Part of a small language model's weights.
Size: 6 heads of 32 (2 for keys and values), MLP 448 SwiGLU, 5.04M parameters.
Architecture: LayerNorm before each block, rotary positions, no biases in attention or MLP, normalized queries and keys.
Training: a variant of Muon for these matrices, 302M tokens, 9208 steps.
Each number is 128 + 32 x the weight over its row's rms, rounded and kept within 0 to 255. Layers, rows and columns count from 0. Numbers have three digits each. The size before them is the row's rms in percent of the matrix's.

# o: layer 7 attention output (transposed), 192x192, rms 0.236, rows 103-127,134-159,166-191, columns 0-63
# v: layer 7 attention value, 64x192, rms 0.152, rows 39-63, columns 0-63
# gate: layer 7 MLP gate, 448x192, rms 0.266, rows 0-32, columns 0-63
# up: layer 7 MLP up, 448x192, rms 0.284, rows 0-32, columns 0-63
# down: layer 7 MLP down (transposed), 448x192, rms 0.113, rows 0-31, columns 0-63
o134 098:141114156102148125158072120094116145140128085121162168087155173174173139114100137122144045145109208130046137135133166135135165101150091146145121127100139128127132068160120127129164109107100107
o166 087:128125068148146063116133130145094162141150189189141088101113119111130102156135144138132129145155100181150113163149144094118140118139212092133048117121133112170169144116152124115112137134103085
v39 101:152170157162151111083131032158132213135139128106122158097119139108101139101139097150124086100129145134145119087146133205152156135144121161078103142155069163131090152149127173080117168149096134
o103 095:131185057123104149201145158134147120129146168136093119150131086121117106107150086098107111151110085104129116235131153145157056111122106127176094214082110160146094103139152083148122137156144096
o135 094:118100121082114098166132147158100119156104085072146059127059105084080154196131140144100158145160128153138116139121116102120128147094164122146126110141152090085151071089189116129195164113176155
o167 078:150125196165136114120170161063151147082170109110110125194181158147147129135046127129111089150108118172135093077119129166178163078113149115092087166114123131163159063149137144166117084147127149
v40 097:129151149093143072086082140186126062160099116143089184080126086104140098147164127119156127059144137165127085120077118117176116109126131116148139122159124106226165124119145122088167153099144130
o104 099:112107095041080060184132106121139172161096134107156116139125148123159124105079128135143166159074111138166121158211159121098148138136124142128116101088131158136121079133063142108107106160109164
o136 089:141137185178077140110061099174085155088123123094151070147109192170104049124139161199096090166113180093101138160122142158147091167120101102100129136124156128162147141164149171110143110068136138
o168 081:151087125082157164128158155131113086145154175133187143137156086177143171129106088095135110128141085112073142115122147108077058122112193116168158165134171198075132156068100164164141124135149095
v41 104:075093084193111143086121160170121102197095098106143141121098141105141083103115173136141072102108124108178122150136101112185163142104106079089109095179046097135110123101138132212143101097140217
o105 095:107159146148096124139146144192196112091105142181081119115143119127131153129125129160090137199188115129103093131118156091115175107128137145147157124110139095085059093107150139106043139153134124
o137 100:126163136082137109131153101157152195145121110178196076129141150144184140151153167139174107113131177097118191193092153139134079132112163100149180158149140109131110124144146114098147112111062138
o169 083:099106159143117131163129131134092082129144129115133132183135115152176123118158123174158152168142161138090091225119126107095106045112093162149104110147163129135135173093044153124160129076109066
v42 101:136118140108072113163134133149134106159060067147079193113152164167151119189167086127143114125146125121144122125166089123172079128140137099171138133098172184189126185203137120103103081122147116
o106 098:107099095127139182072115111090120107123085168162108227131116114116148125052134114078165196076096163189121151131121129134154156106066145112146130112118115033182121075089141135093118138151094082
o138 090:150144218135093144124120169099149175164206075055122143128075138140116148169107129134102176102149119124167156082131147135107110139142088167134122177174094124113127143142208076132130122113111187
o170 093:100142060083072136133128139127087136175108100104137114095111131049092101130111091135170116095191113117124122102165094119141172123147170139166094163116134149135135161116122175093066167171103113
v43 102:151159148122124195199075079087129175134083077090146157121147109121116097072172148134167106131135183114143132135108185110131117212133151104155174094137091093197146131108096060079111155092107057
o107 100:103137164174122067132105110154086171094107117140128083103122137142152171120088135135147133097113143129110173087110101060126107087143157107089054131151155142168165086134147160120107104136117146
o139 094:122138089121227078156161161091081172123071131155154120109147128094089159168150124154116113126181100175164096148158157156149079121114134134096146131145139109106113128163178157077201129050109136
o171 085:142141103150052169093120096099182130100105159132113116100163128109127088111180091132057092180128135154166153087115156119138126171158091125105143118100169114129083118123111131103155129115118163
v44 107:087130117154112072189105103106149110120144131118098172109116094103109159136108175116156126127097134116153110087091148097088092129143120106107094109138137147152118120141047092167064122115113089
o108 094:151120165161155152087122152144091136137092113049118169142108166141112152139113117097123099069143139187112115155173149082080196186116090056069172166139130117071100129118158143091011136116117132
o140 102:142073070113096104132143080159122094127115151125203121094167106174132094132169104127110048148073143098120108136112120169153128137169095171122122117177088123112165140158077128148166107069113110
o172 082:137194080121172069112111104107102150110090121136135134134123103061142111187115105158158131155126151141156063159132149115139101116122106143078110161147124130096114161066140119118136169133122165
v45 098:126162071117131119118090149063170096091153158131123090082129089138133143119076157104164097115167134161164125166154053209122194095139131125138195123154124077184092069129211135127142137144176136
o109 104:059149105097084173176120136076128144143120121135150173094088108117106124162163076124121124107142078123159111105062152107154106167117178155163046183094116115141169147179137148145175176120084103
o141 093:116157162166130040118152127082182129142132132100173163068140138130121154070137199147096054123195095125177158116163151147087148142092107129124144096098156128117079124146102090123099114085080153
o173 082:147128079192082206095110127144143126071192097104088130170115084110105079125131086152096145154095165133133169153144176132118138128103101108170175164141130132078093158118098068122160084131118136
v46 103:158104128172117102183119089144156148094097173071159149097065197104091146099137159140133121139146137110119122095133106064148105126137174140168035126081144165091130138121086162155151104072113122
o110 099:123130109090113151131132098088117154095122098144123121144102119150094090122138095174137130144119142137138155158149028170120147165107178092150162095092181110159097172099124159106081084144157155
o142 094:079118158148145080157171179143139153167165163142141101188132142157122112110113150095151109094143108133094078130117160176132096111126167100143109141107104150128144155130101069156155108121132136
o174 084:157168136067124136055106135115075113168189095130107148208127144085108115136112133103127175093154138168100130202126126127175117104122113167142145133126097171135103149104040187126052149174127115
v47 096:093100134137157127151189091152133070139156144156131156164112064144114098057111114119116143150159195112110117140158074177107121092089131168101188133124074108128173143160086097110136096149120236
o111 104:127114111127143137129133123152084137070097170137090162125096152158150115156071143080115064163137137081171094078126065184141127121157137090130151154103167164163208155101085096061148140084124124
o143 088:134140111122087101149114118163079075142137142110092101146124096151137130114129179131125195160104106127156163182109175082070086165124113109059096141168127169140140147081137141152093135106109168
o175 068:120141080115113115175108115072148188158076134112159135119119167104117132130161059113113149159090166140077109097155126162133140080096089106179098186157120156146083116113087179164108078160123113
v48 104:154163097167163167074127114110159079147165133117184091127130142131155178069166114105135124086159135087129132133105156135172134095033109114094169078115125147086103191081140121113100173133127136
o112 106:120127149130128144124120081137086115082167154167106120071190146095116097172181166104103134156099135085187146109120162093130113147117120148074088159147109132136127150123132122124129115101099071
o144 098:109156114127172140120153145156197208125084158172092071181093111069137126131109177164143172127099134110082110153126122110123080113127147089157207098170192132167103141099120112136120164130136089
o176 078:112119173114115147136161063141139076139092151094129146140144126101176107070106154105092121147173137202134124154122107075128164100137108149162138116101139111110098134119102161129166000132124151
v49 102:173176092106116077142163142088142098157113165139126146189089140091092182143088075132108134130171160152132123156146093118169088109159086118144101161149110178169051143171110089126111153127192176
o113 099:070140128123106163115092113118181094136129102180127096141127138149119067148158162055081151154133101135159125154105130106109208100114103139125068177072104145096222176123144132188124086094096102
o145 095:146073141145192122124168100126156120095140109099084135156168111127096137235105126114208163138131077108153084062115118129101088166137116095109149181133119138147137154090181126092100151116136172
o177 083:062170160103104102174116149153092135091123149076150110105091103137150132107175051140138121072118164096111138099131129182162197097167100148148138131081161134149171071054101146143079151134085139
v50 099:150149173101188130143163227128168126101156176070138154121172097142059105184139152147120062091114162130138075115095186102106126191123138151099122101136155188128089132049101116168124085154114153
o114 101:147141109130091111119054139117085129192156126125136173139115129055114167115138172089184141109108137111110122095139089175050086101127113090135169165145113090104207131137138139156141127140107106
o146 085:127118125108118057143123093136114199141125111174181093126109109118200135101085149137156125163172112096073115127127156088162099062102201152165138133127194202146134151186131141118043158153123107
o178 091:164124129153131133093141124123094123105115130097104164161112104119146067198154111157105162128111156158178094139080152107096064182138117130073106091160156173090089073121096148064160138157096130
v51 102:115072124163097156169073105145135131097136121113106130128134179152103022117193137125178125145108107174149189175166120112146102128151125149127131147139143097142119126194123114099098144156125145
o115 095:116105134049133139115092124167155087142155164138130161129148113185174164128068107070158143139082127131098059109099096148061212127146103210129080124127109109145170116163139116145182080120099101
o147 099:104141122135061214078072135113137099096161111079095092163134108144113129091121073147079065126143139155139100142168168096086104142147109158094121105156101119144136134155152085098155163115097111
o179 085:166160120112149105117130117098124156099123137155074081128123144094141151139119077216067095080135150120161149138185132136158137126125121138171079111121149123140163122096160170124057181181137094
v52 110:173115141069149171131100141130178108136100126098138150140159205099155076113151127097147116139158148142109105090164102124090144178113214138122160118133058168129167139118148122180140057042109081
o116 117:124104106130101134090199117151085160117120085150104143137139074083124173108121100164086152094113143136104174137156154117093098090159188042152117086136125098130107143104151129102111112154168180
o148 085:130147113155148156114121075097197140092168168185122106132125117107086141150166122164142140158096182102174106119122129078113172137095104091125111153123107190126122090106102102158000166138132147
o180 084:091163171125110170123075118147150076148116115086115034135116171152145173094142153066103083112133120070184076098146122182143118118139160168173120155160131103144168072106145134147132089122128111
v53 098:172147110100124152141124151178192135139117141163141138159152144129159115146110137170131142154113108076163113073122123114132134141137071137078123163114146138104119085121154155151106120110158175
o117 093:117144135096091139133146185108170123132057152157146096145064120092163090114137103116181095051146159085116104066089192175153146174162147135106131157166134162141091148148187115127145171126102200
o149 103:162105108107137074120140092102097175184107088139145125150144100075098152186133157162161102118070053137084170135075135132146079092132215156096099099089124145129084107103077103097162131168119119
o181 080:101151125142127092157074139129064144108104158166104127147150103080094128110089081130108091182179140138154120179196093127162121066131140127079128148181170152098213149121146154138119115127104104
v54 103:155100128142177161124191105112075154181108106111142087121102096112121172128123136217135110121151095146135136156216107111076158124167182146148118170084137090136168216141085133099161138150078161
o118 102:072134144190134128138088171116136076052101192127140173172128126109081062138153143130122146202101137136113120172154107140141157127071107143131119175158139162166131151138169137086122140128214082
o150 094:180145107116095136123121083085093061120141088073131205183148174098101099092099097100119120153155187149153130077178128118081114174129078078122129169164103143151135120082119138099083139111090174
o182 088:139094098069123107134176198177145110109142142186100146136101143143150105093180117119100167127104183113152169122084096167209112100186165108152136113083126144120112152162124112171091095093098144
v55 102:108132109115142095155143161120165058127129089117111158110166162145082153079158146110143122117153085090120145141120175132035130202175170131121120016135155174114110105216160122147129146148116115
o119 101:161148125094142124078132137124120161171096107177140152132113157108115162127126156133121139143131136119141103121151155133128109156077075118128098138146178119100061170107082215119158107136108172
o151 088:115193174172106120162055103190171106102166145122149101113111128157139116151135244105156127163143147115187134122105111117090113108148167063142148122118082150170161143130181135160103112080120081
o183 083:163067140155075182106058138104103130071144129143131147151170115140129120113151065137141126131177162122131099139161201215126159124157093213128176146115105083134139169153160050082100161087138109
v56 104:105161152193161168053098097105088130144097153123142132169124126174119151117136101084120164074115107152069169177123150123113118118159079147168185125123167105135134062131116069106120096111223161
o120 104:109134065146083165112105133104143123102213153176184138124099134198139066162149108108123067131182159119158115098083174124123073192138134139088121184125073177088131121126156170149145144147138122
o152 092:193168181110098139115148112119072084143193179140062157105122153046123133100055149135081157156115147114156142187124076139098154137131121145092084081143154126153145150167153106174083142074161138
o184 085:104124137118106170112078075169183155103092082132153134113154131102081148082164174103106147114128096171134084104154147070130123153113169154142173088151080152134099122175119142073099181182110074
v57 104:091110180138193133116114101153132078123106151136150107091162142128125130101097064133136120148117098208105151147130111150108174100140181127091199174120075156128140065089089099049079104118125103
o121 104:146178101152093173155136139083142110106093143126113065157074096147117129152116118126131195140087101096163069105199105131181153133124128154137104150177084121140099161162181165114152100139108141
o153 102:116121154129145154121124210153135119127145138091117146120155162137144114083175095102141088089133112145126134173166132115117135149139092128201118092154083109054175104140090117159092167071163140
o185 083:114074151160101081137140128140094169179117162179188149132112108133147116129095092092118114177101158098143109109128101125119098140077176129089156134124130141130107108200087093120112122097144137
v58 100:053137072103155135054115063095074113113163094211137144148155152090162149195178153123141071120155146121120141119149130160130152149132168136173142115148151060154121153183112115075162109100112125
o122 095:133130154125104159177144146193108157150151181121104140126144129128125082137144134152138122081136123112101121141122160150123109188079102098151191128062134080077087171139108106142120140110105174
o154 102:151139097096146114136103136138191063120154166109113114138114163097159104077172099162128171057185105144153119199120123113078092133138091128160105174179190069058131104095170141089125074142188178
o186 075:150125143135071116093084131125105140119084113121125123123116126099127089141096182159105215157131211098083154060138109125138159124180164115083152085136100153100091100032100118123088099088152109
v59 115:166155201140178109090103143117144102093186166195154148137050070095113176069098101118137117085175146131146153148182159077059123106083081086151138140116117104143091097123124147111131139123143184
o123 122:080137135166100075179103131152177113164185126138130194108195119190120046188164120134105070173117083111109143127066120165144108131144120154162150116146144152133130140146198133144124134071107071
o155 093:131093153069167115158098127146115160098064114128106079158065150174148146138180151060155121103096138179108134113110126118060164088190192104075141146137101123132142131128100114133096159081130206
o187 085:153123149126102176054043119098140130130072112128116081172134157106128183146042181097151104131170092113204128118160115209149077136133119173105094124152125108119130100188178125037148166107145128
v60 098:146145168099123106186105126122125145058100142117154113112138110134191131121088115106170157140173125150119135099143150150142125088134138163140117148111094095115142141109118130170108129154139160
o124 097:136140082154117125138121143147095081158130146114136093066178110175108146092109117129141141054129139096149034168148193123104186166115121065111075143109063100161169146120091109162113175143158101
o156 085:160129095110111119156181120126136150119106120100136120086147140194114110136153105106158131172110129070114129078170089159109136158130116158107118105088107176133159126125122087139097153091102149
o188 088:129155156134108108103132114131089155098114059122111132156134101085123149158162088171139134089121091143109113087105100113149107161127132180114114098177135112093098170193114137102133106148090178
v61 107:084073147109130179121156140159092127157140135094105150113151141088179097080139185081077105124099142141121105077148110129138186085113130094136111136089174131142141132184149113168114125061095106
o125 087:179104138141105021108136150142170212078160108166167106133185078124145150179163133137168107175097138148162169106128084046103167118123095157115104110156111077168138126145119143112088130137149092
o157 101:135095100102150156122117082083124095120115135131131203083086088146062135100092133163124142113159122117102122126128132115158170150149107144105141110091157133116169112102073134135104171132145126
o189 097:125134113156150130088133142075120156192155116162120145152126145104175071046139085133052183125191112158115077176159127119163167135073155177126123126125093112111118179066174175141077132103143113
v62 099:202130126119104160110112090144140116123103169078156158113150118144158095138158136188079145116162111119104117080122112144102110141106151121118117146191159095097136104096120111127170073108150104
o126 111:103099107145137111101098157101064129075115124106121096140152161133123136114171116122141129113107159101144190117119127103132147078117147135137161121080197104139163092055136120058106107128091146
o158 087:147154141116081140129118088163141119152145129190077101125108135141141145163074129079133074127110088115124131120131140165112149147146157171168079129150127076165115154154127143196114167157127151
o190 079:146107196130125130137139147184160095094100201128079115090148089104065092151071163068166146127092064163140163130100074174108147104161129109184123116171109119185108071185118102104170127183118153
v63 100:126103161184139162119093106144118079144221141138138114136112084099095211141107141125143130160119168153089117157105130140104108091180134132141113120123183155174145106126158078131147126163149175
o127 106:115126129141114162149130112126158130124149208112177111116089131103178124153097129108112075125184111149199081079060223161080091162109099117063124118146082162124200159146166135106101187101174077
o159 094:172163118133186118133144145081104208141128145179110103101137168154087164128165134125126128082114143114185165105112093125122147132075154069160138127145091113125098127096173119143104049138113136
o191 070:148181161176150084103090155117087116145134132107096164082143136119129086097131132098109122073151122119117139156114095199133155097176162173122109097152150114119126166145077180163062158154171118
gate0 095:109119097130123147151160083150096087191098061208074151093142067118115124122173065147151129111045158125127118134164097136104115057095132097111068143183090135174156147126124127181130140115126097
up0 099:115066079110173119128096182121086137111125134114142097103122109047143126114097120109057110120116123136132147150123160155152117162137140115095143145180099118118100170093088114083173124109079142
down0 111:145078126096127131113125085162142172101140128140078141075126131127146164159151137175139124149088169118118145151110141144142113130156071089119131147132097098142093139149117115137121124200155161
gate1 102:112133058095121179147085154137140148141127152155114189099095113084094169110108121167080119147106133128122146148126165131187221131095143163130137125120101170086158124142126066118134118149115125
up1 100:120109166125193117158134125107124175184131107145136145113169078086122115075143164159156118128126146099175163182111101110089140134123156148107146132128103164101149120178125141153149165137143086
down1 105:100136090145126113087142157090115113067110125108136095077118147171089098115141159124104061193101162140128123075140149187183116132127113126120050102188168113124118163131174120121098139114098138
gate2 106:087162119127125118133103144122152169114124058122125076087109142094155088094160105139073133118153195127141156116116139136187116149151077176191107150142087119107115059135116150116143152124105139
up2 113:156065074120129091093109154111213132158159193139131101156142128086060129119137127173134093081166145164166128153091068140107106118173171105104123151153106172084129175160126143108113167186153081
down2 103:118112144137121188117123139102105100128118114091150152148159102170116121119177141117116154080163132149222120115076099158181112138121161126128151137083163059127123085156168160134067141134119160
gate3 103:140139155138138079117101142129152117049155194093125117054137116095075131137106151103134115165145173147115095112113122119081127154080108155085130164125114109110129171141104152131111096116124124
up3 103:134129075117100149133120160157172167110124176131204129162115124076189069176118180107127173100145160113094096105109117137187125067048119153118067110128125153125207165130197161127120094105149141
down3 094:128152137101133161151118101168170140124125141085170133157079192136092131170106124110111115144181141135055121105180149126197108092097181143170148151118110101139134175158168186088112159152125072
gate4 100:110184118126116121095113143117090137123146152145157084085086136132126141115089165101089130102148155140089108171082138076141127136112125151120059073142091127129133102139094130109099103103131102
up4 110:137149150146136145134155125083144131164174098122130126112111163082077124119137153173119120135185116096139167170153156157153100163100129129174123095111170137117106132115076117098133147118061124
down4 106:163109187131148113114093177095175120082123118135085139100174103142137128189171106113089059137191126100120142079087162176149178145106118056102123112112144141121117067181149133095094138103138159
gate5 099:095117039134150124132163138136119111129146162119171104090188143131119102101108101208124086197173157116141146179105068121132093040157125121108167156121128147115126153152171212076138130161152099
up5 096:130117137155103120081176121156097128110126128153167140070152157146179098061149048075088119157050127136115151153113143195100098141109097151146132183152110127128113135122103192138133132093148139
down5 099:148144132158124116133119105131147085165070100123113130126117096090140185139147161150146114086126154133139184041070125155095200092102179159147102129089170179136135101129094073097084090114103139
gate6 100:146111140112139155171151111127119211110171146143195117092175136161112080105151112117202161105191082118150101165048184154109091134167075099107134168132126112160119080108161157124148106095132117
up6 106:128072174109120213147146186179090077151120160147149137152145133151093156096147141156133090154197084145101102076127110100115151098102081131053106111119111117142188105158150172102105164103100125
down6 105:132111088101092123094161100099154098107183122201165080124117138100137157114107105160166165146151132121147129034115102077115150158096118103137093111117129125131130109094152115125181117099089129
gate7 095:102102070098142174153138155143084115128176125147112159132182144131138165088116115105157213093140104148111131111125131094073089158108096140200103125123120043131192102191121210176114202109137134
up7 099:148099115118163179128097110106066151140127124105157110079171081085173121145091129097175150131166109130122102144115090133162104111128163080139126174171094080127086118108237134097163178071137151
down7 098:144118143135131133086142083151145151126144076129155125136146134116128153141128134056175166118107098165144184044116105165149146125162143166173156124127075143177150099054105168125146158153134116
gate8 104:133118158157154152134138116132102107123108156196116130113112164176159063157057131130171095094121118149091168144118128170156093130111096137178146167137132137150064113165183088156160026147175090
up8 109:082095072108141176126070144090147201102167118156098036093114085129142207130115129143124129169100112073158136098079158149128132158114161112160117142116115131135140113136077128116072097168131133
down8 108:138103141125177081111121162032117147094114126136181162163107111138150145139129155114109175138124084161109097181049181133113116126126092185079052165099091142099092135162158127162151104130098079
gate9 103:168129131142113134119163133124106130131106177090152149116094071139141141106048154151156165083083153150114161081097136182149108171106141111095150096126137118127156119143099098143129089116080073
up9 106:122099151140153124128163080178082118157098177131101116140125136123151117127099229106151141114069132112127153100155129128134135164080135134079118110127147079113193117135108128154116116141160090
down9 102:182139140076101085091154070146124105146184147182087207164152168062189145182124061133116098176117121129144110169091090114132130109135185070117119149119142157108150196140110147126158179135154148
gate10 102:124103132137172173128110188100111088141107108170075142169115156167115160118136104068134163107137127092134130106125116127139124170145145111119099062191106125137086128184146185139076112140076116
up10 098:102155170130175067160176113102141138130118174145133171088123142076135191205065120156094102162089077183079155175103121152083119121124142075131163148150155124126154119037124094111135183106161178
down10 101:124136108206097138108106169151146194154118140147143083095102140122112122099118088098107071068085116124113120173127140161128109171192128101099158122117079107108154075170089080140193143135080168
gate11 102:134105171098161179161106134113113187115167119172092159125131121107083094124127072090151095109118049103196149091104117099155107103102068132150133146095122152107138102142159137059124103125191119
up11 095:145153160110086150087147177098117108061144078101126149184132158145168089120187122143120160153148191105126071181114092166099133171123082135128156104135136118114114112082124097121122143081127186
down11 097:102159085143104064159109070153185101121086130070114120099117128112175163074104119107152072188112141164059145171125130093166140081150189125169066147146066127121113139112093130133150150203121159
gate12 099:161197198169157155087119139147099131135144143123158124164167101160132163123161118174105118181126077129163144155097127162096108119172072126080111124193155108136189105085097140083086157143141114
up12 097:095182101123126132160094135152146130138158181133148056088118109133162110100159183102089135124132103069134123173124158113095157078189193064162090144099104163149119102095190149089171157116174117
down12 105:088136091168162144118143115147118081086111149089152106110099213135129141182124134116154114123097127131193193102143114173134143081133162155146115115150154153131125081103120142074153098114101154
gate13 098:190108054146146152103145168097179131159146069110110074200128119159113130111079171052078097150155114114091100162217128148121114157144147085145124148179123115091179146201062162144100142087101115
up13 100:140084086100096153067106094140144120107140117118170128114117170150120147135129159139130129144181112060110187132129099088111143115097097067155135113146117128125144186095100155105101128114133111
down13 102:130087111127103089102087138117101160155174135123173151128123140107123089155152144159129146128101136098079071073152156111085089109108159140146153066134095164159063154098042180150148164113121060
gate14 092:122134117123118108135150134092166092078131129053162142146153087117126130116099107077086158113087070064161171156102117143100182086143096146072068204045139147153126104149140080142082141091135161
up14 097:106126100160147144139174148178123179155152129203076115136189151146090143134130156141090166132161108118133111164200102078141197094134112164142174128094154098181124100136178145164138111145134072
down14 099:126127100158134067139134113074119117125144116058115062089074136083126122143150131095138134140188134119145073147143150147138131174137138134130147151169183118143127129154144199083111116138150082
gate15 102:153144161138086092071186165146184096139163097171051109210069182128196098072079064162133146136083136142151141142154106158162115185142156130134108133164077184128123117137067120200158134186118115
up15 097:101078150159139132150094142131218129121145067104146094178151155179181118143121158146136113156122164192121106133065155128090113128113150138122177142100139159138149119147125128145185145112123139
down15 101:108111189116120169116089136207095164144091111100113187173125122165108142084126101117083145111096144165148162149135143117152081119133086096129087149150116136131123106167095133139191151177103134
gate16 101:084037134101133164126174088148090118174100110133139147172101136103115124167079132112125076106114109130089097109202124104163156145128104101168109110134121078071097100129091161124169163103155160
up16 095:118156109146131112132184065081155120137088104107106089095126114124082181097186095200181196138078094115170104182183173120123164145096179192103114119126055114086106116144118176154129149147134110
down16 099:104145134071146139137141147088055158107063186112138148171086128117107127079096133155109145105145096086137121060140139150133149086158156146126098163133192159157150151191105166157087122107098141
gate17 097:218127161166141130174103109108160130210125094130101125149126120165168153150091123088150094093080115120133102083130143118129122076115159098167095116186143128093116146110112141080145184135127152
up17 103:138144125161133157118066097113137182138141125103104157128123148088139151158162159185191155131135150110109139172116115141100130157154172057135110183125195109142126126100131126105104171123144098
down17 102:144171121103125126122057164151147100071130137103129128184163148155132156119139199100127135116110108081132109167182094129130164126140178089107123162096185126155102130158077080121144125179131124
gate18 098:109121153166098154154116166101135135090107107093152150141122151166154129131143127161088146180131113113143132160169151192172124189106096148136094150104188096214132088145110091132148097091135149
up18 097:088139073172149107056155145142078140105068164164147111161162089123125129094102136135189115129092099139119079158143080124145147162161153120118145184066123160073167174116073105079152135189151143
down18 107:145132100173099139149185160125177117137116157156107162138089161150142114130134097156120186117123078103101184120125104164189122142148124116065121125107167101127111095175153112106153169114176148
gate19 101:146102141157117129156136120117136119049122109101093137119157088144083177137120097166149068163145099056152087141112096138101076126119147156103089101102124141131166140117156110047103145080103125
up19 097:073145135112166124142137093170131192160143172157141153131111162120080112109132076133121046206121126137144116101177110174135130082143140154074103097113103116069181100109070090092157161079186123
down19 098:122157124066131154139156146135149135153098128159123124112085158108203075101126132062152108081113121118110097127127140136131136109153159101156159103172114109131073129109125103141080130163152135
gate20 095:124110105155103139177088080097138086102149072081142106170156106099075120128060066176121118162091070085045077150133130116107129117099134120100109135114114137100139064179133165187127144138129132
up20 100:102077141067114140126166114122132124106142168073127133106126098069131164158097150164120128129181155122076100137112173096165153164121103109121133176130172115136080181122110090094085132072108150
down20 106:117164175115180134080189139121098151149121142022197135165086103088144176123186131157062129146098174111157134142168191196119134108121151099123148097099072159181120153155101126149057123126127164
gate21 101:070089069127184173128190098168150103110133096123146163133197117144161185111186104146104122072178116106177152117121119166140075078164056127101081201158067135103122115139096120122100050106103089
up21 101:125147114083077115122146095080089144187075078096176154113144048095131115116092143146127121144162147119083085146143113181116164131181105083147147138093123114162117090127077134156218042139124100
down21 096:126115160133070081111140118117176152147133144101121129114138054111172138108079149112091095088095177122085065148120094110146076125122174115106188145168178100096185131103145149193132101080096109
gate22 097:184126099139085080128104118167082123130109120072114106139117094117096081123127079122104121113088038150091142134173115147174157179124157128060151113129134124124172097137089167110145088078066178
up22 091:059102151162134152139127113143118130085151145116174139118077147144131126105100099125135128124100133109046000167140163042128133180094134161108151147176112101106187126056107133148150110122174146
down22 097:222086101095131136111115156120115148114120149152151112151157143121078114143097125128116180148142080163097107143132104140105124139156153146118170096157131116196074097063160105076181119116138108
gate23 098:171171134165095110118150135113095116045066172153144092133172134194136144153105112109110093143123152127100157142144153176050095164177110110181104147141104112113131137138141114170154111125112097
up23 095:139191077119118118172104203103159074139138116132136154145055157170152185114118086090155189135130129152100069125168081081148165083150113131148151075132169130146060133122101111132116160098140126
down23 097:140148166150132106125103097053141152105150117168110114125189140090118124150112110131123134138088125140110152174130148137118114156166124135120176147120101153123142117122180144135120107190126158
gate24 098:102227162159126074113133139156086087114090136050158120096077133173122084147159058039125134124119107044053092092122131121112128122180095127140094129141120083150114148130153146134164106121184138
up24 092:109190161132094143105079152179124139148095102155056145114106090105115120177133101085125142132169145151116149131146096112071129152099110092154110115171212174132117175187113123170156092111109106
down24 100:178099124159141133159116177166115153167121111158120133081106096164125122118171180117173123114114107129143064105106127145104165181076091165126176102190155149065082084106155077163062136140173123
gate25 100:129134113127183145149145155136037146134097099134134145238196148078159193133166154108128125091173097082117166172112160100154111069088069113096107102137167120127107157131106098160131150145116126
up25 102:088117103173132109137191156172145130167075088109158144151139107108116120160049120076172120122193124153152159094131142109097167098139103135127136181146155114091101155133089135144167116083167117
down25 095:122116162170107126097132160090053091115148080143093111178122132083161141096156118147117086149150161055139176125129094158127128120133183117154116145141130124159128090062141127079154126114153079
gate26 100:151132113159139114176149122092154094163138157085125156135160100134151091138166088154133132218172149127193137191140106165159135130179103161190204102121113072167104120123160089106103119140146107
up26 102:123197146166159120087080113075083120138105115087109174132178124119163101161083144151152101144147158126110082094187105141087130080102174071124135146095162148154115145170146186086188124100103101
down26 097:137140171117130099103123115104141142101136131060161108150143160062156139083125093181136166147117100147068147098162179141119124084165093133147135196163103103098162100050113130100167159092136155
gate27 104:137122146158195070156131140176150155105138089088154175161134146122126087177148130145146109123098118106116160094119177121173139097153142154148121225164113115113210131188096138149129121174121131
up27 105:170103149111125134143119165090162043159130148116167156104102101141155133125070159120107161156167125120133171140137177100127121153126109038135137098119124115090091132123062129117154127104095090
down27 103:053097136089055113174101167109145139132139152104087157109071165140135142120154125138116127115141154156067069109129132109196084110090104193134145124123099106090138097139166154109104107141122126
gate28 102:142150147151130123127096151046126221127138102107124106153114129171036176102147066118114152122122155092197108127164130135105166166115135168089130132189132142161130133158141120076084114132084150
up28 096:097187120152098192083163077084151087126179078118140100097099128141109078105112142124131153148123127168157095143170166149131140094149112155131125113127160181160150133174129123115137119168090087
down28 099:115125184106151111141122139100153152151068127070157176144153060119129141137137089112127114146107134087114104150146121090135110130159185097141145142062135096183098119110158136188114125137071089
gate29 097:146136126169100152114147152111141131108170123137155082112090086131149150165094145148187200156114159118101142130116100117135148111090163096145118137124129218162134096098137139138074113081064134
up29 096:117107205146149149161182130081113080159194085177152152112185130194143113170103160096108176169133112145116138134159129100110171194127117141134090128120170161136106125107135133083163123113130111
down29 096:116196089140189102122116118153150101154072064157054090130168097095102123113167056139168155094070051172137172064094135120120135166170148092174131100133103137085131095095148148125160199111136153
gate30 100:167113118177154179157143145145158194125109131164114102104151126154115069077087120108088117159091200151086139147110159138113129101151158122129126110091104131142171085119124127170084083068105180
up30 097:077106088157090114204092135076059187121172143076141149101100113112079116104140108153170152068178131133053110154126149103149107107125083119120148179139109112065158139145120153098198128124184160
down30 099:170212115159121134161141174131105133149096158102124101114146179130118081094132106125165161167139181126113122092180119175135166112165109092168147099162124127153067156169132113168143041091069175
gate31 099:098143123131103155132100126102101154152138129080132129112119116140121158131146112100177140206141139142124143119099128111154169168150192142175108130096108146087143128118129185114099165199158127
up31 100:092168163121154102134118136102114084129102101094167120137110119151124102103164097182094111080158162085199139096199170122064144128111113118086155080119115110167139122107103124084125142145000125
down31 093:145133114128160087116169152085140046132142102149134171090138104098187101098164104152122062111133106140076146160116159115124144122128046105127049108077121173113110138195114127141098152204150128
gate32 104:092145037160194113126166173120116105138103110133149112116072127143124142143136080139098128146092121150123108129149163123101120108077216078152160142089096183103125130121188140137147131062128045
up32 102:100147124111151120142097132162113148163097130108104139075074072101174023163083217141154095128086154146176179081087098127126091111120112110111169158148174151105113154152092146119167151090228156